{
  "n_layer": 10,
  "d_model": 96,
  "n_head": 2,
  "n_kv_head": 1,
  "head_dim": 32,
  "d_mlp": 128,
  "vocab_size": 28901,
  "activation": "swiglu",
  "norm": "rmsnorm",
  "norm_place": "pre",
  "norm_eps": 1e-05,
  "positions": "rope",
  "rope_base": 10000.0,
  "rope_fraction": 0.5,
  "qk_norm": true,
  "attn_scale": 0.259,
  "bias": "none",
  "tie_embeddings": false,
  "parallel_block": false,
  "extras": ["local attention windows", "exclusive self-attention", "value residuals", "hashed n-gram embeddings", "an embedding shortcut", "skips across layers", "capped logits"],
  "init": "uniform",
  "init_std_qkv": 0.0624,
  "init_std_o": 0.0,
  "init_std_up": 0.0624,
  "init_std_down": 0.0,
  "optimizer": "muon",
  "lr": 0.00783,
  "beta1": 0.9,
  "weight_decay": 0.011,
  "lr_head": 0.00762,
  "warmup_steps": 139,
  "schedule": "wsd",
  "decay_fraction": 0.599,
  "decay_shape": "linear",
  "final_lr_fraction": 0.1,
  "batch_tokens": [8192, 16384, 32768],
  "seq_len": 4096,
  "doc_mask": true,
  "train_tokens": 186500000,
  "steps": 10086,
  "dataset": "wikipedia_en"
}
Each number is 50 + 15 x the weight over the matrix's rms, rounded and kept within 0 to 99. Layers, rows and columns count from 0.

# layer 4 MLP gate, 128x96, rms 0.356, rows 100-124, columns 0-95
52 12 27 35 62 57 59 50 44 35 66 44 38 93 28 32 52 64 63 51 70 31 52 53 79 22 67 32 49 60 36 66 25 20 60 46 00 71 39 57 49 53 77 37 42 52 33 14 09 49 76 38 65 68 43 30 70 40 41 48 51 35 66 61 51 74 28 59 62 49 61 54 64 69 68 62 19 55 55 57 33 21 60 40 61 41 82 76 35 45 79 74 44 21 70 53
46 57 82 63 28 41 39 75 61 62 67 34 32 67 43 38 21 82 68 35 50 50 34 55 84 36 30 67 49 60 43 51 34 42 68 56 52 38 26 49 52 47 31 59 60 07 54 57 47 41 51 34 44 57 33 52 00 38 49 43 53 61 57 60 50 00 39 70 67 50 62 47 59 61 64 37 54 46 31 24 49 49 50 65 60 16 46 45 49 54 41 67 36 40 40 57
59 78 31 49 47 78 49 57 55 40 56 29 54 47 49 66 56 35 65 59 48 42 33 42 61 31 79 67 43 45 29 49 51 82 52 46 46 59 49 88 47 50 45 67 65 28 52 56 46 58 49 80 10 44 58 61 18 51 71 49 34 34 20 38 43 36 36 60 53 64 53 52 34 37 39 39 54 53 48 57 51 49 41 39 32 49 37 47 58 31 38 47 44 12 45 49
36 41 63 49 57 53 51 55 47 36 29 32 48 42 51 47 60 30 47 68 57 41 51 52 41 65 39 50 61 32 66 44 47 66 70 73 10 66 55 41 57 69 25 32 45 46 44 45 29 56 90 38 56 63 61 56 56 32 40 54 72 58 60 35 70 36 19 27 45 58 71 47 65 31 82 46 48 38 29 39 34 40 42 42 66 56 81 46 64 62 52 93 69 57 46 36
30 65 69 79 35 41 61 48 44 37 38 49 63 36 26 46 57 51 41 56 38 71 67 66 42 58 65 33 54 50 67 51 52 50 86 44 66 58 69 47 67 11 31 28 38 62 30 57 37 50 68 67 57 56 19 38 47 74 48 50 64 35 38 69 32 53 68 58 36 60 26 39 42 43 71 64 79 64 26 46 36 76 37 44 22 42 40 68 38 29 50 64 60 45 67 51
63 66 51 67 46 50 65 44 63 53 27 75 29 43 70 22 63 26 51 14 70 34 57 62 61 56 52 61 45 42 67 54 31 70 64 58 24 71 54 27 58 34 40 72 57 55 58 32 42 27 45 44 51 36 52 47 42 35 58 70 29 62 81 42 58 37 03 36 28 19 49 31 31 52 53 40 61 54 35 33 41 39 36 29 54 40 71 33 48 18 72 42 04 59 53 56
38 36 32 69 53 59 55 63 62 35 65 53 40 24 62 37 59 44 31 30 74 42 28 54 39 67 81 51 44 47 40 74 58 66 51 51 74 49 38 60 38 51 72 41 58 62 41 31 51 56 65 50 53 49 56 55 39 66 51 73 37 31 57 40 75 62 50 05 42 29 29 48 44 31 60 64 32 26 60 55 47 40 54 33 49 56 64 34 50 24 48 62 34 77 55 42
62 52 47 50 41 49 55 61 50 32 38 31 36 54 55 54 43 80 48 33 26 20 37 33 48 52 34 72 71 70 70 41 61 64 38 82 38 64 62 61 47 55 73 40 63 46 64 49 72 49 48 42 53 39 40 67 49 55 32 46 44 62 46 77 54 37 54 34 51 59 46 34 40 58 18 42 49 51 49 35 26 88 50 53 60 38 25 61 59 60 44 61 48 69 17 67
58 71 77 58 68 68 64 58 81 30 54 36 37 59 45 65 47 40 55 61 40 58 71 39 49 59 44 53 59 41 53 68 39 63 48 56 13 48 67 71 40 70 41 68 50 53 54 77 36 35 48 57 30 77 34 45 54 37 59 55 37 60 49 26 36 13 18 93 55 41 44 54 64 47 62 52 65 61 69 51 21 66 71 67 58 61 48 22 46 37 42 39 62 54 47 53
84 37 33 60 32 33 61 67 04 45 31 58 40 46 46 58 28 62 19 35 37 49 38 24 54 42 58 83 51 53 43 69 63 47 63 61 43 45 52 56 62 30 58 30 51 58 44 55 65 34 41 47 53 48 38 76 65 32 71 82 35 57 73 61 41 63 61 41 70 39 46 41 32 55 62 28 80 64 55 51 73 59 63 55 81 52 37 57 50 59 52 63 18 63 63 51
58 44 56 50 55 47 51 69 33 34 57 67 60 37 47 33 60 49 56 78 36 51 57 53 53 63 59 69 46 53 50 39 31 60 24 71 16 42 48 35 58 26 31 48 64 33 58 32 45 47 51 45 66 45 73 62 50 38 21 23 54 52 34 52 49 99 28 57 51 62 39 29 62 31 20 64 36 63 58 46 60 38 52 58 71 54 24 79 52 50 53 46 48 64 65 46
46 57 48 33 49 43 52 77 25 53 37 56 57 58 53 41 52 44 32 12 68 37 64 56 45 28 49 69 43 61 45 44 73 69 55 56 31 31 51 45 38 65 16 56 42 68 26 59 83 59 58 59 45 42 45 65 74 53 88 58 55 32 46 72 29 60 29 19 41 46 65 46 48 53 37 30 47 40 68 55 32 49 54 58 58 25 46 33 56 40 55 66 44 42 45 58
25 41 55 37 10 27 60 70 50 19 51 46 46 59 65 58 71 55 32 47 40 25 50 43 69 66 57 60 73 51 30 59 66 87 63 32 48 47 51 69 54 47 76 38 36 63 74 60 64 42 45 47 80 33 51 45 61 49 59 61 36 39 64 48 33 48 50 40 42 44 14 62 68 76 44 31 47 54 69 36 12 83 13 68 72 39 48 65 48 56 67 45 31 57 37 54
52 62 44 42 50 47 55 38 24 57 72 28 66 54 56 35 39 39 34 29 51 25 39 41 78 56 44 52 75 39 52 29 65 59 58 43 54 60 52 54 56 34 51 40 68 57 58 30 40 65 56 60 49 48 46 46 49 47 21 67 47 33 14 35 49 61 52 44 44 61 38 53 63 35 71 49 37 74 37 39 52 62 68 45 67 70 18 27 53 41 64 39 50 52 58 38
58 33 77 50 66 52 35 59 66 66 27 34 40 59 75 55 38 58 59 74 55 60 48 48 90 65 64 62 21 64 58 52 43 50 53 63 59 22 26 39 25 41 34 47 63 45 19 25 39 51 35 38 49 37 70 44 44 31 34 30 36 54 54 54 20 39 41 54 28 93 61 63 51 70 48 52 47 57 53 56 55 33 59 66 58 45 46 63 62 36 44 55 17 52 53 47
70 55 58 49 82 47 54 64 52 54 32 29 47 88 33 61 29 49 56 64 31 51 50 24 49 56 37 23 42 32 52 46 58 67 44 47 41 36 64 75 40 58 29 29 67 48 49 68 77 40 35 58 48 75 33 67 20 39 33 51 64 45 50 67 70 23 54 48 79 43 51 67 52 44 56 47 71 46 52 16 31 49 55 47 48 46 45 54 47 46 38 71 64 39 34 59
14 42 18 37 75 58 45 13 46 60 47 58 49 29 66 57 84 63 34 41 53 46 97 93 50 52 57 57 82 21 70 63 45 46 37 68 72 32 57 64 86 61 58 55 57 54 99 38 55 43 62 25 78 63 28 49 80 58 72 46 44 37 59 52 46 34 37 57 82 68 51 71 43 82 56 63 55 63 78 65 27 17 25 09 35 48 78 61 45 50 36 58 55 46 60 56
31 63 48 29 35 50 42 38 48 33 47 42 49 58 31 54 65 35 49 75 47 38 31 35 40 29 30 33 55 40 45 37 44 49 35 38 23 38 57 48 44 41 25 43 39 44 49 26 69 65 47 64 28 41 47 34 53 73 62 48 54 44 41 34 69 56 42 66 39 55 45 42 65 53 20 58 63 56 49 36 66 52 59 26 49 67 48 60 53 64 49 48 38 58 52 36
48 59 43 54 70 37 68 37 32 51 71 38 55 13 41 52 36 66 48 24 36 41 36 72 38 35 31 37 68 33 44 59 52 69 58 48 32 57 40 47 42 84 71 68 25 49 65 23 48 47 41 65 48 26 57 83 51 32 58 32 49 51 44 75 70 64 42 50 44 52 41 74 45 59 80 53 60 50 32 08 58 56 35 46 58 71 62 43 64 40 36 55 29 68 50 38
59 39 63 46 62 42 63 62 43 36 32 49 45 57 41 46 62 49 48 58 47 41 43 37 51 35 50 67 74 37 31 34 34 60 54 62 39 35 90 36 51 14 41 49 41 33 43 57 73 60 91 48 48 57 63 85 58 56 59 55 48 54 48 55 65 53 40 40 45 49 58 40 44 55 64 40 23 33 52 52 52 29 54 55 52 29 50 39 60 61 52 50 56 39 55 49
70 54 59 34 20 76 50 36 29 47 46 60 35 52 31 73 47 40 49 54 66 50 48 87 33 59 63 42 65 65 77 36 46 34 59 53 37 44 33 35 44 36 46 47 69 67 37 50 68 37 45 67 51 30 41 51 57 48 48 56 33 42 60 34 34 50 35 62 25 34 52 56 61 36 68 38 41 58 37 60 58 70 83 59 61 47 36 22 54 49 57 68 27 29 34 42
24 62 48 46 59 76 59 66 42 50 48 23 69 23 58 58 69 34 67 42 39 57 49 27 48 77 55 39 43 65 44 59 62 74 71 51 48 76 34 73 59 26 33 14 40 29 58 55 55 46 45 36 54 73 33 49 18 36 52 58 48 75 55 50 37 77 49 64 40 40 42 46 53 43 24 64 61 41 29 63 48 40 76 63 66 35 69 31 56 54 50 40 44 37 44 65
62 38 27 54 23 60 55 52 41 38 39 38 20 44 53 62 52 34 12 11 63 61 37 63 35 26 68 48 45 54 45 73 53 42 63 40 83 72 78 26 48 54 46 55 32 80 64 13 70 63 25 44 43 43 62 67 71 52 57 47 45 62 23 56 75 33 47 55 64 23 53 33 71 62 55 39 44 51 18 55 49 50 62 48 63 52 58 29 58 69 68 32 54 69 57 35
57 74 70 62 43 37 60 70 47 58 45 14 81 56 60 41 36 51 40 36 62 39 31 48 38 60 29 36 56 69 41 39 69 25 58 48 46 40 51 64 40 46 40 50 46 42 39 61 62 59 65 41 40 32 56 76 26 37 61 45 69 45 56 42 54 54 39 53 66 42 35 51 44 51 69 51 16 65 46 51 65 45 34 64 60 41 70 45 38 25 86 60 39 39 58 64
41 52 50 68 56 43 21 51 43 74 76 59 62 17 42 52 44 37 52 36 50 58 51 55 47 35 57 57 41 50 31 49 51 44 56 29 84 33 57 60 36 45 24 49 80 43 52 25 41 39 51 88 59 62 10 42 23 33 80 57 42 40 17 50 30 35 62 23 76 00 41 36 15 56 63 49 64 42 56 59 64 41 54 70 41 64 45 28 19 43 60 56 67 43 34 60
# layer 4 MLP up, 128x96, rms 0.371, rows 100-123, columns 0-95
21 41 09 82 47 45 35 46 74 21 73 64 64 70 75 67 32 56 19 55 95 99 31 35 73 59 53 37 85 66 11 82 37 29 51 46 56 57 66 38 84 15 66 50 46 51 57 46 75 21 85 53 71 32 60 24 76 57 40 33 53 26 55 80 62 53 33 74 98 70 30 42 39 66 60 80 50 15 43 52 48 68 42 92 39 79 94 21 72 43 90 59 15 58 62 34
56 52 37 60 53 68 50 70 48 30 55 58 71 41 49 53 45 54 50 41 56 47 82 37 60 52 57 69 58 36 32 37 52 69 27 30 26 40 46 44 38 61 15 27 47 59 20 38 74 62 30 64 17 42 30 33 51 20 12 58 70 67 24 70 51 25 51 33 55 60 62 34 41 44 33 74 51 45 68 50 50 25 74 26 45 42 57 83 72 40 63 44 32 45 34 32
41 45 36 46 61 44 49 37 64 38 45 44 76 54 31 44 48 56 33 66 81 48 74 55 64 70 62 45 73 19 62 34 26 56 59 43 53 44 41 57 54 25 66 53 53 31 40 62 79 56 68 46 64 43 55 26 31 45 24 41 45 48 13 52 39 46 66 66 33 66 35 33 50 42 82 55 35 41 61 44 40 48 51 63 57 64 36 69 70 41 36 33 44 48 54 41
32 64 60 50 65 48 52 54 38 64 46 24 61 51 55 50 73 42 40 37 30 53 50 60 64 42 41 47 57 45 53 57 42 29 40 43 54 70 32 58 65 80 44 49 44 38 42 70 41 54 80 24 49 63 55 52 44 64 46 73 53 57 80 26 68 62 38 37 43 39 58 39 70 37 56 54 70 50 39 31 39 46 69 19 54 29 50 62 45 61 52 80 32 42 53 43
49 39 48 50 61 62 49 68 66 55 42 65 66 46 61 40 40 47 63 50 46 49 60 47 39 66 72 47 62 49 53 60 39 46 52 76 56 47 37 45 44 57 67 29 35 45 40 64 46 57 29 35 43 47 47 38 45 53 56 41 59 44 59 58 69 41 51 52 49 40 57 56 38 35 56 51 59 63 66 52 55 75 64 38 52 62 43 50 37 54 39 41 57 58 55 40
38 29 50 48 74 55 50 38 63 40 43 41 87 57 48 71 45 83 53 29 68 35 32 26 51 48 52 82 44 60 43 51 63 41 52 56 52 58 79 48 49 33 52 46 61 56 59 48 30 30 32 73 36 16 78 57 38 09 43 23 48 55 47 60 27 55 61 47 59 47 62 60 42 25 31 47 58 47 45 52 55 27 70 53 75 32 58 43 34 69 49 18 68 63 59 61
23 81 23 44 43 44 61 40 43 75 49 82 48 81 42 40 54 40 38 49 77 40 20 49 46 62 72 56 56 48 32 63 56 69 35 33 63 64 62 50 56 49 67 48 44 74 57 56 40 43 34 25 48 63 15 47 65 48 66 57 40 49 28 41 70 39 45 43 39 32 56 40 73 35 60 50 43 74 52 76 41 52 40 42 05 78 59 55 59 48 50 84 46 59 47 23
74 65 52 25 52 42 59 85 49 51 56 53 57 47 53 40 52 71 47 49 17 05 40 61 55 76 26 54 68 44 39 46 50 75 65 58 48 77 26 53 61 68 50 30 78 54 73 51 59 42 55 76 27 34 24 66 41 55 34 21 47 78 47 43 39 56 33 33 38 59 34 45 47 59 57 36 50 44 43 51 57 57 33 72 83 57 37 34 55 55 46 54 38 50 37 42
66 53 24 71 42 67 53 38 55 55 64 51 42 52 52 37 56 42 63 29 49 74 53 56 48 68 54 49 76 62 34 35 81 47 24 31 71 42 44 47 57 31 49 49 68 38 43 36 56 39 43 19 36 40 50 42 58 59 20 77 39 75 59 85 39 42 60 25 38 44 51 42 44 53 52 60 32 33 65 46 65 37 63 16 66 31 24 68 31 55 59 72 35 64 45 39
22 54 62 41 72 29 24 42 54 42 33 52 60 57 68 38 40 43 37 41 73 58 36 57 32 67 51 40 23 71 44 61 61 53 44 59 65 40 20 75 44 59 52 73 70 30 43 54 51 45 33 59 37 39 46 20 25 72 25 49 77 45 48 62 30 39 48 44 26 37 42 44 51 69 23 58 30 51 42 47 03 37 61 36 24 45 34 66 74 50 88 65 40 61 58 22
84 52 66 30 56 41 44 50 56 55 35 61 48 64 40 81 56 69 54 53 38 36 96 62 61 38 41 35 53 32 47 17 62 42 51 78 28 64 57 32 61 66 59 57 28 53 39 39 56 63 52 70 53 44 81 52 67 07 55 42 48 63 35 71 41 44 17 51 33 53 42 27 45 49 53 70 79 95 52 61 47 39 70 44 66 66 60 56 13 53 44 61 42 30 33 69
50 58 33 33 40 66 47 62 28 66 76 48 56 40 40 61 67 73 44 41 40 41 50 63 64 36 46 53 62 56 40 69 21 35 83 35 71 39 61 26 51 42 31 80 67 52 62 55 57 60 25 63 61 39 43 57 56 26 50 78 58 43 40 50 78 41 48 59 66 41 60 59 88 46 81 43 57 73 52 55 62 59 63 50 39 63 49 47 61 68 74 49 44 56 61 49
64 17 64 56 73 35 81 60 64 39 72 60 46 33 62 36 55 38 51 21 41 64 44 61 41 35 11 54 47 66 28 51 56 59 52 83 64 55 38 39 63 40 72 58 90 13 51 39 64 54 32 33 61 53 36 58 30 46 45 65 73 68 91 47 43 42 37 51 49 71 69 67 57 87 25 14 15 46 71 69 31 47 31 70 55 33 50 40 19 80 62 53 25 63 48 77
45 68 42 42 40 27 72 57 30 41 49 50 11 56 66 38 38 31 58 54 26 30 72 38 55 41 49 53 60 69 40 45 72 51 50 43 79 54 35 50 50 50 29 37 35 59 36 39 21 52 55 57 34 42 38 61 51 67 28 38 36 60 39 69 67 52 66 44 47 47 33 49 65 58 34 33 48 40 59 25 42 37 64 44 73 46 40 45 48 39 29 19 41 44 77 56
61 46 52 32 41 54 69 49 48 71 39 40 28 29 32 66 16 58 50 46 51 61 55 71 64 56 45 74 39 45 50 49 28 79 38 36 90 44 44 48 55 34 43 36 38 40 35 18 41 52 47 61 69 32 60 69 58 50 49 43 46 72 23 45 42 26 39 55 37 77 38 62 61 51 53 28 58 52 48 40 46 66 54 55 81 77 51 37 60 50 29 44 42 51 61 29
51 65 50 27 44 62 51 33 28 66 62 48 46 66 42 47 29 44 43 44 60 69 10 64 54 52 43 54 23 38 45 71 40 44 36 44 48 53 77 31 63 32 46 65 48 38 42 55 54 26 57 49 37 74 22 52 39 38 42 74 65 42 69 69 38 46 75 88 48 40 65 64 24 49 80 10 24 48 34 14 59 37 47 61 44 75 40 42 42 32 20 50 59 47 42 46
44 69 43 24 47 59 47 64 50 26 75 43 70 42 57 41 71 45 38 41 65 40 58 59 22 33 31 35 64 03 62 55 38 50 60 52 69 60 28 33 60 52 53 33 54 51 50 61 44 50 58 69 56 44 34 22 59 31 31 48 40 40 55 61 38 21 44 84 50 59 46 71 58 40 38 50 63 15 38 52 09 51 55 56 65 54 55 49 23 82 18 56 38 30 34 51
47 25 55 59 52 51 47 46 34 68 66 90 60 39 46 65 53 12 31 71 50 43 36 64 54 69 45 63 52 46 64 24 40 35 51 52 74 59 59 16 33 37 73 62 58 72 61 43 54 54 28 61 58 48 40 25 42 46 52 44 73 29 50 51 32 37 95 44 52 47 59 38 42 42 55 43 47 65 38 49 59 41 19 44 04 64 56 43 57 45 56 49 86 56 41 40
32 68 28 66 56 24 37 62 27 32 52 40 59 66 43 67 54 52 83 49 63 45 54 41 84 46 53 46 84 56 31 38 67 38 58 53 63 76 51 43 53 49 45 61 64 59 28 52 63 55 43 55 51 49 63 23 56 28 44 42 47 16 46 76 48 41 67 60 72 63 33 47 61 17 56 36 49 59 46 56 57 41 57 59 52 61 54 21 70 18 53 65 63 32 35 81
44 35 24 54 48 55 67 32 32 58 75 68 54 34 49 76 51 29 47 60 55 45 49 43 37 44 31 62 86 20 56 56 51 48 57 49 62 39 60 38 60 46 47 51 24 42 39 62 55 44 58 54 47 57 59 66 39 58 78 60 53 50 46 39 70 44 45 43 35 19 71 56 44 74 72 45 24 41 71 32 48 42 60 67 42 50 66 41 34 59 60 44 52 44 64 61
25 41 43 31 73 52 38 54 53 49 46 63 57 52 58 44 78 61 86 52 10 58 45 31 76 59 47 52 27 36 39 43 46 54 47 46 66 54 59 46 20 63 46 50 30 46 54 55 37 54 69 42 34 61 60 55 56 36 54 49 63 52 67 44 64 49 67 55 81 71 40 76 40 46 66 71 68 57 60 48 34 43 24 35 33 45 70 74 30 63 36 43 83 70 56 67
59 60 49 61 33 42 35 41 57 42 42 59 32 58 45 43 34 64 66 66 30 47 55 13 55 55 45 54 60 33 48 36 84 39 50 41 40 77 57 26 55 66 50 59 54 58 61 70 44 66 49 51 55 38 46 43 28 75 49 43 50 41 52 74 65 67 83 49 67 71 68 59 54 73 50 73 56 38 59 70 39 57 41 61 47 75 60 25 44 60 26 57 61 86 58 52
47 64 49 31 53 61 45 61 00 55 00 52 68 56 49 07 59 64 41 19 58 60 55 41 44 47 61 39 51 67 62 37 58 38 57 70 62 65 39 69 70 61 29 37 61 49 57 28 80 62 45 41 50 46 85 61 59 38 44 63 30 47 54 54 71 55 49 88 45 43 27 06 55 33 43 66 78 41 50 67 41 46 54 56 42 48 19 28 49 57 42 67 60 58 24 74
48 56 38 50 60 41 59 41 43 38 62 30 73 57 45 23 44 49 76 47 64 31 47 68 59 57 38 51 21 71 64 46 47 61 58 47 50 51 28 53 39 58 57 45 43 35 64 80 56 55 40 36 55 54 46 36 57 43 29 72 52 65 65 61 46 51 40 90 56 73 37 69 37 63 57 58 50 29 31 58 43 58 33 47 63 79 06 36 37 35 62 68 37 33 57 93
# layer 4 MLP down (transposed), 128x96, rms 0.252, rows 100-123, columns 0-95
47 52 49 62 46 56 79 57 67 31 49 53 36 40 56 13 38 42 44 48 20 55 40 56 55 47 27 28 50 60 30 65 46 35 24 30 36 44 34 54 42 66 41 59 36 77 77 00 65 46 49 58 58 15 69 36 53 39 30 37 51 62 42 48 49 56 61 70 25 65 51 67 25 40 46 44 37 73 23 49 40 40 41 53 53 72 85 91 71 45 10 57 62 43 76 66
40 43 53 43 39 51 61 57 71 42 55 67 57 38 60 32 61 35 53 42 68 52 65 63 58 64 32 74 54 60 20 46 36 69 32 55 59 62 64 51 19 43 20 55 78 44 33 47 67 73 46 38 39 35 36 36 46 37 29 58 32 89 61 54 60 27 50 59 62 60 64 11 41 49 55 64 64 65 65 18 65 27 71 39 57 43 74 59 64 22 65 39 51 55 28 47
31 66 29 47 26 70 37 51 61 57 66 61 49 56 56 42 55 62 34 64 61 58 75 52 19 54 69 36 33 43 58 15 40 69 41 39 51 66 41 32 78 40 84 73 63 29 37 68 50 46 59 36 45 29 45 74 26 60 34 03 54 39 47 83 46 39 55 41 49 44 37 35 43 49 61 51 64 46 49 29 61 53 36 62 46 36 38 51 81 45 15 52 46 35 75 35
62 84 36 26 42 36 53 48 69 46 43 53 55 62 51 58 35 54 56 41 41 34 50 41 59 32 19 68 42 52 48 59 30 38 47 21 57 55 45 56 45 52 72 75 48 58 38 41 40 38 41 56 54 69 30 29 73 62 25 48 12 51 29 65 46 50 48 74 72 57 32 53 28 66 51 58 46 67 52 54 55 51 66 64 39 37 22 40 36 36 61 07 60 46 55 48
59 36 17 41 47 21 59 48 44 71 60 49 56 44 74 54 45 41 36 77 38 46 57 29 36 74 72 51 43 48 46 49 42 40 51 56 44 41 45 46 45 69 83 58 49 48 51 52 47 34 31 31 57 39 59 53 62 45 51 38 36 41 44 05 33 54 59 27 52 29 77 65 47 51 63 39 32 68 71 61 59 52 65 88 39 37 53 49 47 56 77 66 38 59 52 53
42 46 44 48 81 70 71 52 47 43 35 47 75 57 49 88 50 84 34 63 71 46 39 31 56 65 77 40 42 56 45 45 42 41 63 59 65 37 45 60 52 36 62 41 26 49 60 44 28 12 44 39 30 51 62 70 56 35 32 58 56 33 18 43 42 63 57 40 48 59 63 49 70 54 41 52 38 40 27 36 50 56 56 49 39 63 44 73 38 99 35 65 56 72 48 48
50 79 58 51 41 55 19 60 37 54 81 69 18 66 59 69 69 52 59 59 54 33 40 54 27 50 57 45 40 60 62 27 35 53 54 58 74 49 42 65 28 64 44 35 46 70 40 31 35 52 71 58 68 50 56 44 44 55 26 41 53 65 25 35 73 08 90 45 38 92 60 54 52 54 54 42 30 40 32 70 69 21 80 59 56 66 49 47 39 64 33 38 45 52 47 61
37 33 33 26 34 56 56 37 44 46 50 43 60 59 42 17 46 55 39 45 61 46 55 57 77 54 40 60 42 59 61 58 59 67 22 59 25 46 50 75 69 35 51 45 71 26 59 53 60 42 38 45 45 28 44 54 47 40 38 49 46 63 31 33 66 36 49 52 75 61 76 36 26 67 67 40 60 76 50 65 52 57 40 34 49 42 62 56 70 59 34 52 55 90 62 58
75 78 72 68 31 55 43 55 27 54 67 43 19 63 60 58 47 53 64 49 47 53 49 76 28 48 23 58 75 50 55 12 38 31 31 37 56 51 30 39 19 43 56 68 08 55 45 34 35 52 58 55 44 52 34 44 40 80 54 47 33 51 76 51 62 72 51 22 38 60 65 36 42 85 40 30 39 19 53 26 59 49 51 67 42 49 50 68 43 71 67 70 27 50 38 41
46 56 40 36 40 77 48 36 45 41 45 65 36 28 18 21 68 36 35 12 46 39 57 65 80 55 24 41 15 66 49 47 62 44 48 58 80 50 37 68 47 57 43 34 55 61 61 74 62 47 55 69 34 77 52 42 38 54 48 29 52 26 77 55 46 90 34 21 36 47 56 58 70 83 23 29 46 71 58 43 31 54 63 60 23 46 46 43 59 49 79 56 31 46 27 77
18 56 28 58 55 40 57 56 34 45 65 28 33 40 70 63 39 37 42 51 72 38 50 52 41 68 44 42 42 48 27 60 53 41 57 80 46 37 40 45 42 36 30 68 77 64 76 58 46 37 56 50 52 43 47 59 72 81 25 40 50 48 36 46 69 51 51 67 43 49 47 39 54 64 48 41 25 51 63 59 70 24 64 63 49 61 54 86 79 63 55 31 52 50 61 50
49 47 55 48 52 50 61 54 46 55 39 54 71 50 45 34 56 63 55 43 57 32 47 57 70 36 18 39 67 52 25 64 33 60 47 51 30 23 38 27 46 44 39 88 63 65 66 61 66 44 20 51 93 49 35 62 36 37 44 63 52 35 70 25 77 54 46 67 52 53 33 51 58 44 49 55 49 65 47 34 47 54 56 68 55 83 46 64 42 46 68 74 50 57 63 65
53 49 51 36 49 60 76 34 81 50 47 55 34 66 59 36 47 51 32 49 70 49 33 38 71 51 26 54 47 51 17 00 78 34 32 50 49 73 67 06 51 33 70 60 78 29 54 54 63 74 54 47 47 52 23 63 34 59 34 77 42 47 76 61 47 53 61 51 50 78 53 56 58 54 46 38 42 48 41 55 40 35 32 76 81 18 75 66 27 57 40 56 37 34 54 74
46 54 67 54 54 50 57 33 45 30 71 48 37 70 71 72 43 55 78 12 50 72 47 74 28 74 38 45 51 55 65 56 48 46 50 59 56 64 43 44 46 55 46 54 67 55 62 81 67 44 55 49 65 43 46 51 32 47 40 41 47 77 61 43 51 52 63 48 65 57 47 33 41 36 35 25 69 50 35 58 30 36 27 12 49 37 34 48 45 90 68 39 48 60 46 61
68 67 63 35 48 57 40 52 69 74 49 53 57 57 79 33 79 58 49 46 28 93 47 38 68 63 41 64 36 62 67 63 56 56 40 40 31 45 41 59 68 39 35 51 50 56 13 09 54 57 58 12 53 60 49 38 37 46 38 39 75 76 51 45 41 40 47 35 19 62 59 67 16 58 29 53 41 70 21 52 62 51 73 70 59 36 80 51 61 26 48 63 56 84 30 56
55 62 39 30 37 65 42 39 53 63 52 47 37 37 32 55 60 70 54 43 67 55 51 45 46 59 34 18 47 45 70 57 49 46 30 36 71 41 65 46 32 37 80 38 30 33 50 65 61 59 52 26 53 51 47 69 46 48 27 38 34 09 31 72 34 27 71 42 60 49 81 58 29 69 66 42 35 47 51 35 29 53 40 70 57 26 55 63 55 24 29 45 22 47 75 61
69 53 50 79 34 42 61 69 63 61 36 43 50 62 36 49 46 50 42 42 39 69 49 54 65 69 41 54 47 58 34 49 60 59 38 58 65 49 57 57 62 43 18 68 39 39 46 68 62 69 37 51 39 85 57 76 49 39 59 67 11 63 51 72 55 60 58 53 62 43 58 38 34 53 55 76 34 78 71 33 73 31 40 67 40 52 33 21 47 49 78 32 62 44 50 41
71 53 51 42 64 66 68 60 62 54 54 31 65 49 86 62 20 71 71 25 51 55 70 46 69 71 57 42 25 58 28 55 66 49 44 68 55 41 49 76 58 56 38 50 29 40 51 72 53 54 56 51 63 36 76 67 45 54 48 46 59 77 50 48 46 54 29 59 60 46 58 67 19 56 37 47 53 51 63 64 32 37 64 46 76 40 81 57 52 22 53 57 22 66 54 41
52 64 53 47 62 76 49 51 51 34 59 78 74 80 32 86 62 24 77 56 45 40 59 39 76 59 89 51 67 54 52 50 67 49 53 58 60 68 39 64 48 50 48 69 37 14 09 43 51 35 31 49 45 94 52 68 49 58 55 24 34 32 59 59 69 29 47 23 39 51 39 57 58 42 31 45 46 31 36 49 60 68 28 45 28 29 39 76 58 58 56 53 27 36 41 55
60 45 75 46 53 35 40 72 60 58 71 57 42 32 65 49 53 44 55 51 49 68 54 43 54 53 50 55 67 28 76 58 34 44 62 73 40 51 31 60 36 30 62 62 47 50 64 49 57 53 66 62 56 46 64 52 66 46 50 67 27 42 42 33 57 60 72 62 55 25 63 56 61 41 34 62 61 48 28 62 64 59 70 71 49 51 69 72 36 90 36 51 56 54 46 55
48 38 59 55 64 53 55 52 47 85 72 41 55 43 43 57 47 61 33 38 42 47 43 08 83 76 62 45 78 35 30 62 37 63 34 59 48 45 56 58 39 49 25 59 30 37 68 43 46 69 55 38 37 39 48 73 37 24 64 58 66 52 40 25 61 48 80 25 60 78 43 40 50 61 45 51 78 29 57 57 74 38 28 44 45 38 65 67 86 47 37 42 47 79 47 28
69 61 47 26 62 40 48 48 52 41 62 61 49 70 80 31 47 51 55 40 59 63 60 51 44 39 65 54 62 25 45 47 49 21 38 55 59 46 49 36 66 66 45 61 43 46 52 59 34 52 60 43 50 45 46 46 55 34 50 39 42 51 47 42 12 49 34 59 69 29 41 19 48 46 71 50 41 57 70 00 47 32 43 44 44 56 35 38 73 45 56 55 36 73 56 45
53 79 55 61 50 47 44 72 22 60 51 60 53 61 62 83 54 59 54 24 59 42 36 50 24 46 58 67 39 55 45 53 43 47 42 75 63 42 45 60 48 54 50 28 77 45 78 51 74 47 41 72 29 83 53 61 41 36 46 64 38 38 29 75 79 62 60 87 37 38 28 49 68 79 65 61 63 53 32 23 49 32 44 50 61 69 45 47 51 76 72 46 72 50 64 55
56 60 38 48 37 55 44 29 35 31 28 43 25 40 24 86 69 55 61 41 54 19 72 44 48 36 27 21 56 24 53 45 52 43 52 38 46 36 52 28 61 34 35 36 23 39 39 41 55 29 48 31 26 42 27 44 64 61 55 41 75 44 47 44 54 52 67 40 54 40 62 48 41 27 47 59 62 55 21 54 25 51 59 39 44 36 47 41 53 45 47 35 38 54 56 58